config.yaml
n_layer: 10
d_model: 448
n_head: 7
n_kv_head: 7
head_dim: 64
d_mlp: 1792
vocab_size: 8192
activation: "gelu"
norm: "layernorm"
norm_place: "pre"
norm_eps: 1e-05
positions: "learned"
qk_norm: false
attn_scale: 0.125
bias: "none"
tie_embeddings: true
parallel_block: false
extras: ["capped logits"]
init: "normal"
init_std_qkv: 0.0239
init_std_o: 0.00534
init_std_up: 0.0239
init_std_down: 0.00534
init_out_by_depth: true
optimizer: "adamw"
lr: 0.0011
beta1: 0.9
beta2: 0.99
weight_decay: 0.096
lr_head: 0.009
warmup_steps: 204
schedule: "wsd"
decay_fraction: 0.786
decay_shape: "cos"
final_lr_fraction: 0.05
batch_tokens: 131072
seq_len: 1024
doc_mask: true
train_tokens: 1065000000
steps: 8126
dataset: "wikipedia_en"
Each number is 500 + 50 x the weight over the matrix's rms, rounded and kept within 0 to 999. Layers, rows and columns count from 0. Numbers have three digits each.

# layer 4 attention query, 448x448, rms 0.0516, rows 183-225, columns 192-255
490533569505508568498514501515566493471423491442514474514426450476568574533602520525563485488552483461497549478395399470431519515466466532548530503622553547558510486544593582549489608536474395
499540452457415474398502411535458561487444448520471528503527459506537468493467406455513474573409511452525518490511606440452558480521417460527438462480483500519489500512544527456526496487590557
551475470443474579500477443506490415494493417494516492455409545478618457451543465473442492614498554427497514552434485440472445466558572345449480465424524521442530470491517476518509461489474491
534502512590410499430518409509542541453534544421492512457470565517499530547518533462470568564545494535535539509444509457439522508506434490499487476534510516527482592568563483488517486434504363
483531351462539565447532532465543445497467416454487475634525460487407603550551514516576489428378471518483495491561539465466455581513449477484458531469405480513530484468460436500506636465546511
497469488483534526456548572507487490513474460531448516456520464500479533584563453442476548499501537525440525492457464542498509549572474459519545508486426539501529452478519514481531582517482510
567632480500504551469536536505507574513465585390498446512472463496450521514572505505484518510581419473438542478554509470515476448388543473523523488472534516497518519441592437526525483511472475
492501511448473441477460522479594448541532435499494494483515538505555530453480513469544442583484468433534491494509543492486474458509526535561529518498460495455442473547437451463459525451409541
526467569591506552513454501510592419502577485561509502456449556478461501510400513474536529523391472524559564488516593561525508510541493443541476471499572516634464520385379481481448542409543544
465521646574455471515477562471415552520517507486489524523482590515500505463490502474595560435514544524580507466531473499506445519531561574545513502554560492578465564489522503459489528510389430
544500458566481577386464597462458456521458503495539480544426525485546438461476565483512544480493504487483419531421487575538524519419462578477457532589556454418546409535578508523528440507404509
474437552572520469582488513513502399532519517515486534615497425509409443486476497506436562584479400389524465462486562559555485490515493481490540527557444523580466481491554418454597531532587482
550439522490564523391472449487575557443462509527512521462519519501496543410490495455494529525443429509555487476545544500541472561484482584538453494403447498505413471461417544505474474521499562
505574461485573510386486416488508499553526489479493486487560559521483585436393527512528435517485513583529445461439482512513522526483589499486481514403472506440455516419301579488415547513490659
473498525464535512488418436481526511533532515425517509562557502503492534486465474532486576447366485480467502487468541547552466515511482532489425513563404498497466504541585464516570522559482487
473448524410480485498586632482567577560457392554449505390440531529557481427450476511556532542393531479499458515459524519512564460568581467500512493482540535446439565456402481503450548487456530
519543471455507489673474627484575512588462566455495512534551585506482518483577488520525586397467467403547389512518518508507450509528552646479580484507500502490509495485487538525612457442423541
530559438471501480523565502496490456486500416485492464442450544494456592505589514508518513403577470505464437530650540440451423497523556534472441504416394504373531494513553583540552446455542524
414464456426446516441560451478484466487537441508484516355501506482484504529527478463478444533536531433449520513471452512467433498498515437492514490434559499441469487535507416471429535534417472
445545518522502547500516524554452489502541542452463514584447487491438483593540490433524485489458505448504503507466450448513575488563514532500549517524514556471533558528503421449478472454495505
586577550495473445521500607495495421498476480451479446529582572475418488477468523499448488496558428514474553523516569589510472475530440562404493510589377512473455511494518378463430474478487510
494433520438570430547506511484435522430554452566472451514472593483471481504417496487495468455463527544530506528511476418423550445511437527555522483425512501504558478522453503507552466460446509
472526436574524526577460592477459518556508544502520473571499516494536561518414519491512544506442484472569553492541558592535491441502514477600515519500355459465432557508574444470568510580481540
420509446496595480468532543526489569477403502560416540434449471514610529518515460490506534520527423472500536503497537463482537484534600524500557500486576531470466492447430547501523470494491524
532537540524512600604461588482418560636389428470495512496447549474478496503597487490403521508488592514508491553435525501423522579563542473503448478527522463504551537491549416507478551463441496
560398513451550515562535626513516530535508494657488535427551525498488463424432546487478490549441483451467502491604589571518486462444520574585523473538458490544458480517517390482491510504529555
470525523503526473525457486469462443516490562363472464489477539531533493482477540476533524413531502529510481467592484501577479487481465498387473482472431479428373460552558455508536457447520477
568514503471417467508426481494511478522530555537563487461528582507522459573476545512538516517457404463449506542528488508556583479565455611568508514547527454491502544487511512573571448507430517
500460494466546492542503454463524505561434498500510452439533526522512542479483497547560525486509545539455549526514516527525490513572464419505446518540488491503488566466426487559522557525504491
520488501527542544459441531466482498492468500504551458458507604470500482459514535543525493498576528520456429524443425564471392523432505465439517525540404499465525518521496508506528491477455507
506451549448539581483489506499447529519535507460506523444504387458542596595456476463490524560489509515440517477512446504512568531545519477473569499473560469565526546357477427541534491499507432
435527492505534593347445395485520524550548419515462561397513512519479503410522460469589493529548548502583534473476475491408501549552543430519523481382556491533469553470531507463402579610519515
513508441451569495410557513472618480425439406532422506412543414516595511462473439511435570507472485514439483514406491576496467557496561542532520556499539573481495456525530563515474446553519529
455530479490563567438524462473533598471498465509473507331468514504576488432435498520570517521453528504383404483441501486469440530491576458586609525517430473462536515467511438487582476513403478
500487545504558529568439419502478400458521541501498524507471548477432516569557527461400540449538527530515477445488452436593596502470444619432455506520523451491524433552443499492570438503557483
536502493466514530592550365531461523540552521526473455517454483483484507530543488478479462538385515440534536478460507503515566409480451499574548514445504556529501518503564415423397561581530498
513512555536510358562467484502473537442474537475445525502512490501455438464399532484511557567499449434499507467491450508512522475482503529493507527489531523604512479440538445450545454529459440
551449491501594582583473558469505549557434509526463514505504562506456395437434538496510575424475475536455470495525530608569503482446583517487473491529394508512456437536612457456460498532484573
560548556512424454602540527532430424528459409437484536481406492474451491539492521438518524551537532486528411528455488407449544478508391502462497498526603511372538539455564493531500624549441478
537435516523448462523434494505612518475557481510501532513519482496438564561501477514550537512503446545570495497544486411518498512525496534522517492454477488490508509440445523499533476445578555
499607476481512559523522479485598460458470592511467530592556504491461505502518497517521514425467442502532505497573514496542517559539528516439454507510404506525534508545436451462550431486488554
491500534528493490448492433548472428502557510501484515604509496502456530563522482523434505494536534478544509484469463478448561453526451479577518505511568512542467482546448503480564464461510456
387555473481516486538502513503427488531565545382513446502449527531485407451491492464511489461613487539477549521496481485425461476532503497528563515546473548555534574500583544530518486466562494
# layer 4 attention key, 448x448, rms 0.0473, rows 183-225, columns 192-255
451548511504493426519489461489534536471493538465568613422579584440457489449469383438469505453529433486507513372497424490536538485501481558445467406505519500452532461480511518429532513511468519
544500510591438487533543513461565528563469452527496428539495521518537502570525566549523474588489485522462498600590524488497534498472523573531496519528619489473432565515497573544496449547566531
500433573558510462493505505478488534529491580446506472619499526550587472384423440468474608551466545495492535471592580511519482457440580545460585458486638471504436479572561409465431506545552529
540520504523478458485566502451539534542450520452454379595407498555489496494531631614475546532491484475529540605566517510459519458483486495561486560515567560460474492521508530595571472539542480
405549381571488411563481558455481488411351445647453503518476548440516464461455470583436518468493366509453512472523524435459486550495441487531510473486502532448543442518538473483453569535447541
473543547614476429537419515483538513506537538560397451531488600513491510514451552474504457518498488508525478473561480582483494510473525640490509563601580441428482480473469518449504534501532458
523497463511561440498550541396607534602435528471561456518398488444493481541516577561586599520548476489492500530450454512486524459477484475538456454465608656462544482561485546596494419532484362
498465483474480526473612466530564444482422448530466468520489460474518497471553509596499447455460548515422488595483533458523544523471516372506397517463469512494411587477493456586525523551544513
440503507604413471463532588458500466449471471501499496525450501547530532464474564522464552508509472555608425536534523531482644473493479537561596463515556538412407552539556485544507486594502543
553451477564576540439567463461479434508536528524606625511501472428529598459557527541491502467481469407468449560480453591514536496472459473526533407552503584481536500497499506489509485511498545
504455497501539542503614454517496450535571451577539562481557448504510581486488389488420448516556592522478480425476456557442478435427479526606523429504597412483529532501534511397463427463470531
472497501567452478505480519411498564503541477418461476613489512639458454500538537531565466538502435486519477520485480386472513512446495536462527558450495445450522469534574555519508471548443438
494524415497491503461447561494555550486497546489310452507453531559528476488473577539455530448491484513557542559475508538464550540538521528511480641466514476466347502472557528495460442502556478
430523456427518482472442471518475455402558540513414558465557558442552521446425422483491509464561463483498489504512529577526572479529576414489423588470488367521415476509489497461420462509458587
498504508514560510486462476551559462509590495514392567520435514534505487518532397370524507481541531473521445449474448467467506448444600565456560550495514321515550361480476532363468436485496506
531564517471490516517565439562433433598452485481481393449490502419461559407499513529470547497545558498498573531525571528513534489540524488586452500486514565563401548473507455561481507536474530
427514388521484488471472477431544573470520493373416502573392502541447433500476596513487515432504435495563526414503476461552582508447451476512422568467497427444425436478517554442531459530487464
530528450518498581556494516489551499528543563523436419499479523526484403479478591560498479481504530470475549558585592461532569382468571433636393599465495534484410486568460449476378421438409501
536521612432496548517516432598446422577506449457596506447446474469481511485473428419427490555469511546455514509579525558444453461518532446510546452491551592489534545431493496536496540495540519
494493500523486482431513526463595593500497482478478500522499474582450519488495566514589457442484437481511453513490462425523496523433521582448502585549525423478513457537530494487555517572559523
527407506535575555510546444479416424526481528542506457568421499586464503433523478450483597593352529479559484482583494468502545378446600506575598519526563530490504444441544455532397525499542566
531494540478557554556514473558537486510500484519467486496454519514474551520468519482479525481541501506519488496558496469542528519516542437545505458518494569502547482500515467514470494434560555
522444546487517533535502468458441390553544570571500577603522462549513515532488569567506461595509536440522405564476504540443502444383539562558557412523536579434572530552468517510578450517438489
509487387537451478483630566465539564559461499483506405537499427559475529493526670636484518468494486495520525605502534522579499567511463500522414584493485554522440543462471530583509517518565510
471514523522486538495512425536496439391456517554526512474574482515494478521462347519484445517554460486458510425369475394609404454492463532525553443485445460456480420474496606437517407448661525
504400433542479458512599486544434498585458539507422444500430433583434518500491542460456613508515525474518488557429465543509500470543437469500520553510556526438383559453522505503522489522498442
614530450528472556517525475497487511413470494501472389555481549480484506464491609512488526605453499498549512602541521582446495416502545461564516614573486520517452530461504516495560444510502494
501429592503557578530489463458473430532516483504488560533529447548505551475443498532507446521479520513529457450597453527497479419475571521577551454603425569528459558516501425472426550539480536
520500516483551552542547465476404426522501501560559466511497535388521502507505491549420517503490530525502527539537500567500511521539481435539522398498477602489523520508490469558463490439535566
529475554481568487525452401549414452482515519493577597482558536422489499491450378428442481555499511511502530448503441573470499445531515456504508348541489456467557481504475470397466517456471520
499469540576548517479423495525424457494496436475501603476527526490533513496473367432500443443492556534426485366481528536487516536445607479579531493545482434495553472515448487474471574431442501
466475420487467466510505568511489538534432551537509456468481540459548559507542505566447391471431441471430532560469484423451441535484558494482451537547432533481494459529486572458546524464635560
450504425505476509520529513486443540534465490504503352477494487551517484501521609594460510461470520568459547582484614529533530517552494454549447479459516604543420566479505422575466538489489509
530457573438535492588474363571418466509523525533595552480544540480482529460482401496410455469477546547481489511551507527594560508488593413565473408556497469494441619477504423490427588470482609
508464507575474539456468513518525572471501463491514516538532434631585564497616506536511410463531407442435452479484433545533496496480503497479545615583535471526607441479479496476517531508571496
499546511462476478510504463465503523557480521454593476513518484424471525528438518564577507514532465500529510482533440375545524508526473510421507377540537549465606480525512492554538499552482533
516481453542334524415514539483510460461441538490501411455491463490548483466567545517482514592465474514525444559531461497509494578472503474531557479579508575584499475496488539555559524575532501
491596497542537470481445496544518505477488531503497477553452514500492455425477472437418532561476541473615518451432493497538400487577520546462559542502519457504517507471585505486464487449501485
490559559386534501517445564503617555464491455487527510490548477466460545491535511490531413464448494445517580420500493390472466487419565566504459422487511491501423445529481543424549388546501456
478502525532521550464442485504384496451448535491482531527539452464553570604463482498497464395499508493427488525494488469507511496552469488442512458521319469502520628576513411495516589498463512
439461476561580501468513573479491562539503470382474491612424520556430430480539475497505528515551425475482530412468462550557477473479517479384515516540555431458603390445534575537433596505435571
482489487510467483487510569462630585499468485474450456537496460630480500508544578501584514504464455426512480584489516440518539533463479523448486609509509437500487435518528526510553502563527500
477599457456485537557615467425583516524493486483553492613489577467514476491491619674537516617492454569578417588537585469498393494577492486447503517454432610452557524453515463548480490496459506
# layer 4 attention value, 448x448, rms 0.0403, rows 128-191, columns 192-255
569567516512510543479423578516551472440486481429532478533483610490528553554538490552586450550466444529540408506540456517494447527525494496458527542449630491463505587484491448536560543509467433
501449408506507525459545448486454531503553536449525509537513469512416441519458522481518521504475457541517633479459495526496520533518487454499511528461468498518536546472522510446435508519533476
539579505510472430529489528484475488483490514525553557519505532488504522576505474500476527498560496573483472481531498515485439515455541513436498483570587525475565496602480432479567484532452468
562535522527471507450519448459501557483573442491499464498525512488417493518463477468528503527530455562613492488601492514484525560527464475548434452512495466544466573558480567520508533537449602
608542484491604550469575519516557518537436542509479481531469528513430503505531475525602563468541466485543510519543610486536460455459519478490510507400474490456529515520506498493431470479491591
527530547523557441550487520505479522489483537500462478560509383512576576575517487458511518528516488471488442474545476496455509504530480514421475498347501462490480567485438414501446561534516488
539461514513508369449553440495620516540499476526464497517400546484474463475539520451418479462495426554550494480513485578567518520477455537550520485499420526417511468503542552522453511464460509
573527480547485503436541470502414519440481491360490459550527516511569446543498507463491538527432500556507525479519433556484490547493562515534520501460449474514500538456507426499493550524541491
383423573498424396481438462481554542475467419495490496560544547513519536548559527482529449413550480475514426526496476432518510378470510522482482519450489467471488538377529537496497492506571532
484466526491539466401530524529522498488519547487500545513487535499437481482535525510469433601466495587503452516437441511442507491510523532505485525584544537557490434496493642478480484464528525
521444499440503429600527519481537566465449585510492484447508462493558540558448512507442519411498508333491564494524443459411533432527507454490484482541456525478487488617549485522414516563492385
526485516468487551446502438529498506500509452449485511468484574477532543518493476442594545528512476457636392525440516418523463459509494508437490487537496507456579480476371502510560474549410554
541470605510513401503527504490473482502536453459473476476528556503409412486481484481419470521459387571488426478512396561495529479540451549488455523548443516500487551480515559484464527443396535
503508536482504491504477427514439539378490520595530515431464508490518528497495495476425486430496500483399509524604431495582409453494495513492462494504584548570494542488520461480478587444645478
567483517482482537528524467515525585585493458487497521460502406505457568580567513571471486388431524460451572490445548512495500499474542413504438512564509511522549474453506460533492470469490473
476498590524556550451447534506513516553480471443506506571547475487570518542586513477555442532549509565401470479470568436453407463506509493516547497533522501504501428537415468489447496592485429
551458496517445534473387611530536568443513514582529507582547510499586536573534500523566471468555514459441420512521557453453476536471546493459553523452523496480544469487509427513528529483475542
460524453483488556438515476488466561567446496493482445574445501503489480542513515510575490497516457562638427507455525567442524544470515527528515565401398499464451535467513541485488531592541625
447487521500489500541479501521512558467475566526507517484434400480502496521475514481472486516549487412476472498414487414527444493528499555521420512509428514501542483481558441479399513536448475
521503451510494388459552485490528442501469558551471514485493645501486451537582523543568549472483495452550545483493470498489428407448456453476541523407450525500470444500541557494479519356585440
505425472500538529506592463496472431618428503561498425388449494497537627437564535485474421573416483520485588537466425470562589494547567430514503515486421507489486536542473558544470491527564436
549392453460551610513516388477414452424533583480458490558507513518476431476470508485481465551554442519565631517503422464493440535548488487533497501456447502527501496369561473499414537435547529
561455493462505453435476410494547588520499537508477533488444541510525496450542505478560499486528538515524528542489536479483479537529487468583441493632460522478553555520393446482491474564572523
506511503441548451543495541473577536557514480495503497422541542507545546502537500507495558435523371432603499527516559441451528550454494464393534547492505482543521542552554518523472517483480469
431542520448443487516558476526477478388471489514471487455423556500488504446480495561409474549584494556451596501487513477472468496506465501507521514505529489478547446469521535448445522518436545
478509584536512437516523502497520388503496541536528485526546508503534562528555521510516442424484525473438456507507518419490548484520464494489527468457476502487482562581523470490486564455499524
444500458523464555487561440499524401412504487467514505492543535487498506411610495495520534498495473405529549548458486455488453509557513603549503505535484485473417484415467567471486486620401450
495477477527495563517515486486510449493534505527533483546606522476489515635431448547557442483491499573443562499504471472435557509548529473461565510553577508499446490624606544476492487433405487
484505511575528439530460559506560517417479557423527486520519557480661501411446472522556535564526443459602533511520433472505533414478515488453507513557590496510499513509545392524515486576615498
555511488511489439451497384496528465461453506480533516525560388487358499434551504527409599480512470607465480493512560470560460529544440536417488515602502440424459489458595468497571580461538543
589442520493521425580489602503521534378560570513518467438585572501611528519504523520445514512451431536474553499442468588493528550538445493439490504552545516542550489517568533498488463511460440
522419565442499445560484414490481552477497539520518477467496523514496453455478479541402539373486556463467566474486551475477481530468518480485524482516483542507548517602584447494478568518439475
446498561552493547545450450508485644451548587483499528534464370498513451548486512444444513452576523529494457505520501447605412532454488506470575499421452507422529511425534462534476442552424510
422463455488528465524562454487535546565528556503469502456441411509518516506597487539462490527525437463551579485529501493518486510524447510527490484415493539545497555591504481486444544525557475
646529452476486601529445482488481472586450510485486507479521578509513473522446481488558486448499413449548508459493510481510524517442570490540543472440407465538465522551486535483506513490522448
508555496525501400594529474484455599465586539515506514459447594483437488465453511502423556543524520449562497495533550565434450499436572494598434512513475544555480454540448508461426532594538523
564498447577501522483521546499497531482526516450489463478590507477499497550531492475517464479526474488344518501506544560457557532578547540603520524510498480551481576412498399463498534375592390
531503527468536544491507508524503442568417593527475498502509575492418506400502518478543521597543546422476450513503509449502452488474587495468517481414486505492469496649529534528416538464554554
490456472437589607487492423472518557514568535600458477446522474519462534546430507500452489497519571559506447508464514458489459523483480552550508512518495540571501522566492534515491457465517530
552540507544547531425500413517533473512503535514535495483484489490500499486437467490474520455503551551375530486362519492605600510580414487499418512580466518587574558618414443486536597481459545
488527472489488519479469501486546559464470575433465518495499521506524525475459496477492523530643439430610513495517565449444449519485466403487497529413504503466476615593485494504438506452594404
544579570477478485497479449517523598461487544466531503537516486523471486424506457507479568475613469522594461493451597478555496479495533520526520505501477529415508518429531421509593457567487536
545536571505499523459518434501518521490498537624462498473521565518553538480478491536571425401499534423500507512465591448508525461467524485527503476466461504494498473601535489479505449513457621
596372474513568434533508535533484406420443540453515490568461528491424532480564492521404494530423487547406484488493450569527457557529591583417529488451627505542456546427618531509407522457512471
516472461505434489521512529474470543545491456557490473489496542504500464536508516512487469436490505405572605515563533517412564523535466456508506482472544522484450548492554352534448467514466499
592420467480506484464472554514512486475535543562525510511563560480526464522411477485405470444517569514449559513502517505514502547498506491505526482550515503460515469609597507529567505507439394
413488552514492475460500470505497493473550444517467517410500456501506513427537483550372556518442479543582566495485402481560637574471510473418471479645537520544479476469428511520499429568514586
476417519487598499469628514522470465459505526525511535458495484511488474586609509489517537422537535406410526479490466419560543507527505546522494479493526515537573369363638514487466511420492525
486478501460539627418564569494473587618552552500494517454483519508564463538585487442579456499526528555491504508501472531451446525555441546412567489351554501539478431480545504492472424497521515
516533523520520519449499481539516428502530523483527561472498465491475539600578504488560518458443527431478454502531548533530488541552519509559465511488468499534507535438425460494529545450538535
588453512535407548457551511489420482537490463447445521486593525511474425531509486487629450488504492514588578507543462488491530554487479438469524521421493511472433602433487535490483440520551526
494567482456488519443521425465531526447535495544532479527486505495482528442540460511507536594570451550567557504566422481532532526535499482434571524466463545487429536482497480503485480576470592
443471556546526481550463486486517540467468435522532520545637364504477505567473507480510520390463504540396483489489525462550494613591504555517476478651512519501556546508478507493532607485479533
540529560549541533505506456465443544427543556488514525590517543525427442472504517484527501513536470631512491499531503460574504493511527620492431512508502508513492490546403554482454532402443705
518508590481608399526492530520525490498494528443531530426563529509498522449533522468506431500506521420428466510518565573543567464493399538524471500476539486546500533434601628468437553494636501
543415459516482425506486410464582584399477506509474515439545540471557443530501509490403517373551527507490568485592447521525476457423422507509541481564490501508464495509493550481495582499500401
489552542591490420418470449523443502468531523447543517478468519509622505460352513488436500562476560465383503508440454516467640548535447426438495505607460515521443484428422450492474544524582432
502509512484468569574517448494444440500464507542497487588543461476518514588535520535506522569552440450496478477519477491512491523496508487376502540429532481512532506580473416477395509534528465
570543544482494423494483451499522486447476588559512506467410502494522547568448567484447493508484613507410414476526446561543534493501489445489521520499528545551511570516472531490504547458532524
460530575565473459395552511495451584509520519449501481473504481490484476488511523516475513524561509699470411478488498544604540487505474486520508511601499510526429500362303564525567458540477623
410426475446498490556529521473517431501478459554489495472481463513491553478604501487504479526475425532457478486533470503501427501514471526495414502446512507496435532485486506528519561441479475
463497522545570508483550403482531528497490472460468468459483487504467492506549481522517516535496555482606625518479589446513581459456502522548462468609445504505505487459487506498496510524495551
535552506512603456502494581501590412560511533465480492420534514485499620459452459493506474596434461439513456475405500551544559426518583494375500558439470532580411534449507507494540465591587527
549420446496508509461521528527541433421505456501495479502534544502435542446442510461460445472478554578345504475486474575493618502566485514560473477545480490480466452461504492463502455389570423
# layer 4 attention output (transposed), 448x448, rms 0.0379, rows 128-191, columns 192-255
485418490488458555476512359561502489506486472516568547425503485469495403512546495474541453548461518494447441472459499437444515489441523545463548543476456545472407502459487553518428431562420501
491497471482424478467466549461456535458567414527488529503518498506558604509583461390477471508458486524492434391525539469518491498569563423475517526511462438482551534494515565453487562545491538
496488482440513536480522508523592489549467595432438395480497562453503362464468576618517529540499520480562451698455485569507461443461430527520554621505523514519461493482564482555458439515442473
503448525536540533452530478473581459420512525501527455472501495484539490539527593541488532513463515489446591624478493563550500450482533418513515532486525599476467500489462440580521377480504491
447496502480494495485432522432479441481569493476505674475551488600472465489505383412479537475481515486526495280475503502499505513510528479503540391502514497544503446504490493476491521522492487
488484520449524564480578465501490476496480564525610517455518441481497438514540517468481465477525565503467496621463518523543507430547477496490540483597460552414497481575474548476549466484482480
511503538528546527511540610416481545495481435523615452461536485491573566518508536603519525542449525475489527599510482417475541561501538425536492448538536589517559505473448516562501497477530510
509484547426484547501525534487490462499543471583491564481546462501536538553542560439502406557528531516532481585397526498437511471513566498459501468564599574457503521543501537431488490549477485
538474481540477512474527494531506488538567493586554587424529516467527446434421447535493528455500464503454444608477523532529490538550561599513536497481480539410329449510619521541567425439415566
506515465507507558552404431478457544550494400451423419532520503478569539520604544547447482461456488475504472582572484416474502468512449457563543617404454456455513543495450453526442609528540579
502513517507508539490571526410512469544548566466599574521494533556447595459600524464499513445469537573507500510477538578517485497452432577456477431557561512530501472489516543480536471502517444
489493503542508467514433516486432518511481503506537562531488521485508416578504522507496557481438440515586543390447481623475479515505447460502562464493546527477517472428577484479420554467418531
517514528484592505563441553465557501477423429474586529438559447507577582541545465482489453551505567493422545520468491453498538463451534417594572466496514585481556409488393473532452437445485566
548599462594508521563492570417558501543504485451440451571394512489537520476537555477438569531524505511512489523449544441502504481524545489500503524487489514559407475438580458551440429552489425
485541472434480559520506519531447487449559568438555495558434511493493484461497545489574510477522497589511479465566517418539556465462486499441413562398459459520508529539470526487439639433523504
508439521523461512495503480578546586522550559493466592515517504496454491499550531553467492505453468481615437639502470598570490459523530458528466518476463470581540478555538539526488543550459602
504469501474418521380583402546496504518483497509552574448527556470486454418537427394471433516511483506545484315451499513555458533451605546494512481452425473515435523480570599481434539523471540
448549463505421533371535589557473419442541463555498582475494481493463493610407494483525502486471566498459545507464495508515556548508549527512496424593529543493480468451454548618472490490508461
504587443544509467514490446436522544502559469477521623493510523518530505511532407472543452450515478575515488443438495533556483488505563488499529405491470435502533518463556476532445503544524562
486517526432462493561424569428438529540590475449363507475553559493507505489510474479435598427413503513530460598526448511490572475579493489525515556514455473526519486500558458502475592471485484
547541552617495457549523534500480575471541463495546528515399500501513514535494451389507540481490485528486496389520464539406536489483450556542470464542544434503555508555522513413597531515538482
453453423629500462527529601559471427536425464608435533542441508468522524479503506441459510513484505441453486439420587502496521489495474494506484506568505497473466544480520519467548388578494410
525434515462521476471537463439541516471540524500488563493520465501495532441535557486515512474440374517530552418524470499481412416536548505491580490405482537489504586555541506576471566504464502
468491464532458456476554544569501415498548494495573541535445472517399392468436531556473555567532563553571481449481547589511516521519479501530516437554627609477437462438491510552508480522422496
542518431581646525503494520435511486509405537539647624533525525521552597508529449527527531495460506400462436348470476424464511525492518528493525406485445496560529468532487539523529442527515426
501494541535512496495442477438535493526523506456423522470487479561507470486460447365444497466531496496539520381429503616504446464517543498488543524515532371518417454523576473474498460514490463
504460474637492401522463468421466556505470530544448556537536511483513517557505477494481481502514469468467533391496536546455515530551436498534520453507505488556523492467558502500565407486548503
521533539593450454527534520524514459511521505480495481519401493467440479479484490538517444590521542473528455456529509614540514472454397564515448509569542509496510479451413442539632414538565434
488473486549362512524483528557464465578504420591472564555479492423352515549500534502477520570519511542577437525518481540438545537514503554449532531534460497496484559453534553544587436559453442
503551507538515508615472435496486416506564521553572444551448450493499450490466497445427440550565544465484437413458560600537522437514465434465529547441568479522523541468436560468532459554471501
514561543410477550521501555456509526640440394412536480425504467488436480464584440311480396510465501517508477448518506523557531464505571507462490515577397428503477464492463540481502598488499492
587506460515519497484582564476587482494525541433529438490442520492490649480563628511503533487558505447432527626510494605544492470469453505489426646497513465598497492474487566530534419566574414
485549378517489518458522528554527448492533476513497567499532490529482487500532487511531540484433438466502459531454608509541515520550542487482422539520537475498509426466534471436437466525482532
508520555566484511470466508408505508482522466524408580549491469505535509534455475361513509495489491513487515463487500559492537489515592524502532631472493317492471484482537531464510497507467491
433443480536472455420507518500561454484570580536434585515450465483461415522462491507554543452482519502526525514520519650458544529504447440494442499655519533574509476519519516466492508445474484
456503485428503557471470483391480428469554535506530581527559456541491555493547527561587385462469463511493488545539491447529473467524503545456486480506473499460638547507449495558493623463492536
441460540425437436538490491533489536494577487495503491497503494529561524429496473468538424563542521595566498520559519400536496506449570411420493453460519536500548558650523537525522512537481562
467510488526424514453504542530477509485584495525446414554503480518499614585548603580530577430433435504538482541509502518422439567457479549490509535526532482492528493486492434440529527570517518
431594484517525496484483503453437382429532448433482550510409459527516510443534499444539445431434445466422541408536522506563565525502448510462446487512448591411516551424412496505463577468547521
479555515431476471590513521450504501483570542440547354517417566509554437489426536399595465579500471516551586546506647543481476441389563392510540517420546426465516461515598500464438476497429558
463458487444322471498545522531410440529591440609502438508486441455437488481556538457585525504453533552509460580495491535513473568519545509428531536496513494446496508505523540475538527614483528
526477478469417441425505575630480428483489454440497489484497471475480558516494533512414468482472505470491526554513484532511455519441486527508468622505551401490465510513456539558391491496464518
487445494495519467404548539464548539435531560325475461478490494492440560496498561554463613421416428483533552568523511579509435568518411589541465511551488557586497454497511523541461547449519411
553522379532555554575544458542470527556452513517464521482514493470575532488714536548456419531502545408484361552476481376468567448496384491504462560486426472532569487509389505476579485560608520
466472530505485455427463493506562479470499540470389537525520490538506495423418401364488512551478519520502531372491487522515543479480519611483445580586492340522446437482487573465544484440504463
491524573470400512552505550523466491518467463423526391449495535527457519424557531371480481522570510514596507392435486530525446493447518490442460559546539568499535503393487521483509473569515511
591491432483530503551541442538527505479488555488532395542467440461488531512486601515477514535530515467436502673519577447554492475520431465584491618445465406511481548448463514475519546490520568
473512393476572451502497615598412495570451517443490421530499568532460467475473518568458610466473457563566512477441586477488481545435497532463493521560519506488493598560546483492500463476518446
477522498576475458455497502580566561535466401483332556539505469469505475560487470509486535549429463457510441474498510498450520502498535518572503639583491470518462444441460490536513491543518496
500495458512549534510449470441536511475470528422432444522494516481534436482463582484491513489551450530527597595482559582473454436462533449488525573491500435502461496483591495536428472467424503
550395456504449478466518462566570519534513428544417435531557514429551484534518520462472521570408512489524417629468462452504466476579528498550567554539459478476475481483479485497518501461462559
497519411543475450522511450496487497516513388494537502504489490499531523519471432402436483550478499469462431362456540434545499488523503518576560550438488406469434496441462517502523414589495518
493582462517499482548529431507587539485552506522455433533469492503448475487435522479476551561601499437536546518494553532590485516477587428541509511392514474540411446399550453523498418471538549
505526449494483442452465507493517521557469464496509420482565466497532620515577525509468480443523506383392545445442504432549434512489553406531527442541446493557475462521524400501502516527600451
464524462472565559536491519545527494533507456503386490545586462511472505410568455563489528395482445478547544628526475485467413529511560457471551519451501492428452502516527473589520485494462536
517510500502596553538541514392460479541514456530554508510504487557518565425512482505487523510465485469457480471461544430514568514514534466509449450460519683539508507447534514519466463521472506
563444529466571588524593456563502532522438522479484406488500504499452608472575553471499504477462453576537444550495464518465471497499419510505543472480547519527568516546519609460473534513463511
493517517453486483468589536642440525533520594526558548517474479491479445533407414463548405456506546546579478451370468515531487476426512596476506475573525493457517438480551497474507490502448515
491525510421568597567490521381465471427517448417590442463460465497479532450555522463531488407541450551510548563533461434515499476520510507461530500531448453446493504545526520498458519442511416
512500517475496525519364483505476420460510404488468532484529442527467491495449396399465517478440467486440569364528483447508449498526514474519556519446491432488520530530473441446437579462476519
548561590546551530505412451449510558475580532538427569467507466511587479479443476444471469480554598465463492435511517512486538478565565536471507517495516403460465524544515476481579503494441481
529440591445582554479531559502461491484453517497491499506535468492441548491452585530473486416512482506491546515531481550468425515459465470434477571489458382518497479512487539481501584465541448
447549476575503530614478406464541526510479454475393565466467491525497514544564482490482588430547464586502438591579376513469575474492392445568538523532504478466527469443464416426564477588586534
555494565500448448538540500592442607509512543498514413460448468508524481465547507585426443488507525464529520572582546404538479511495508510506376402493521569555534502548512467498617473522557576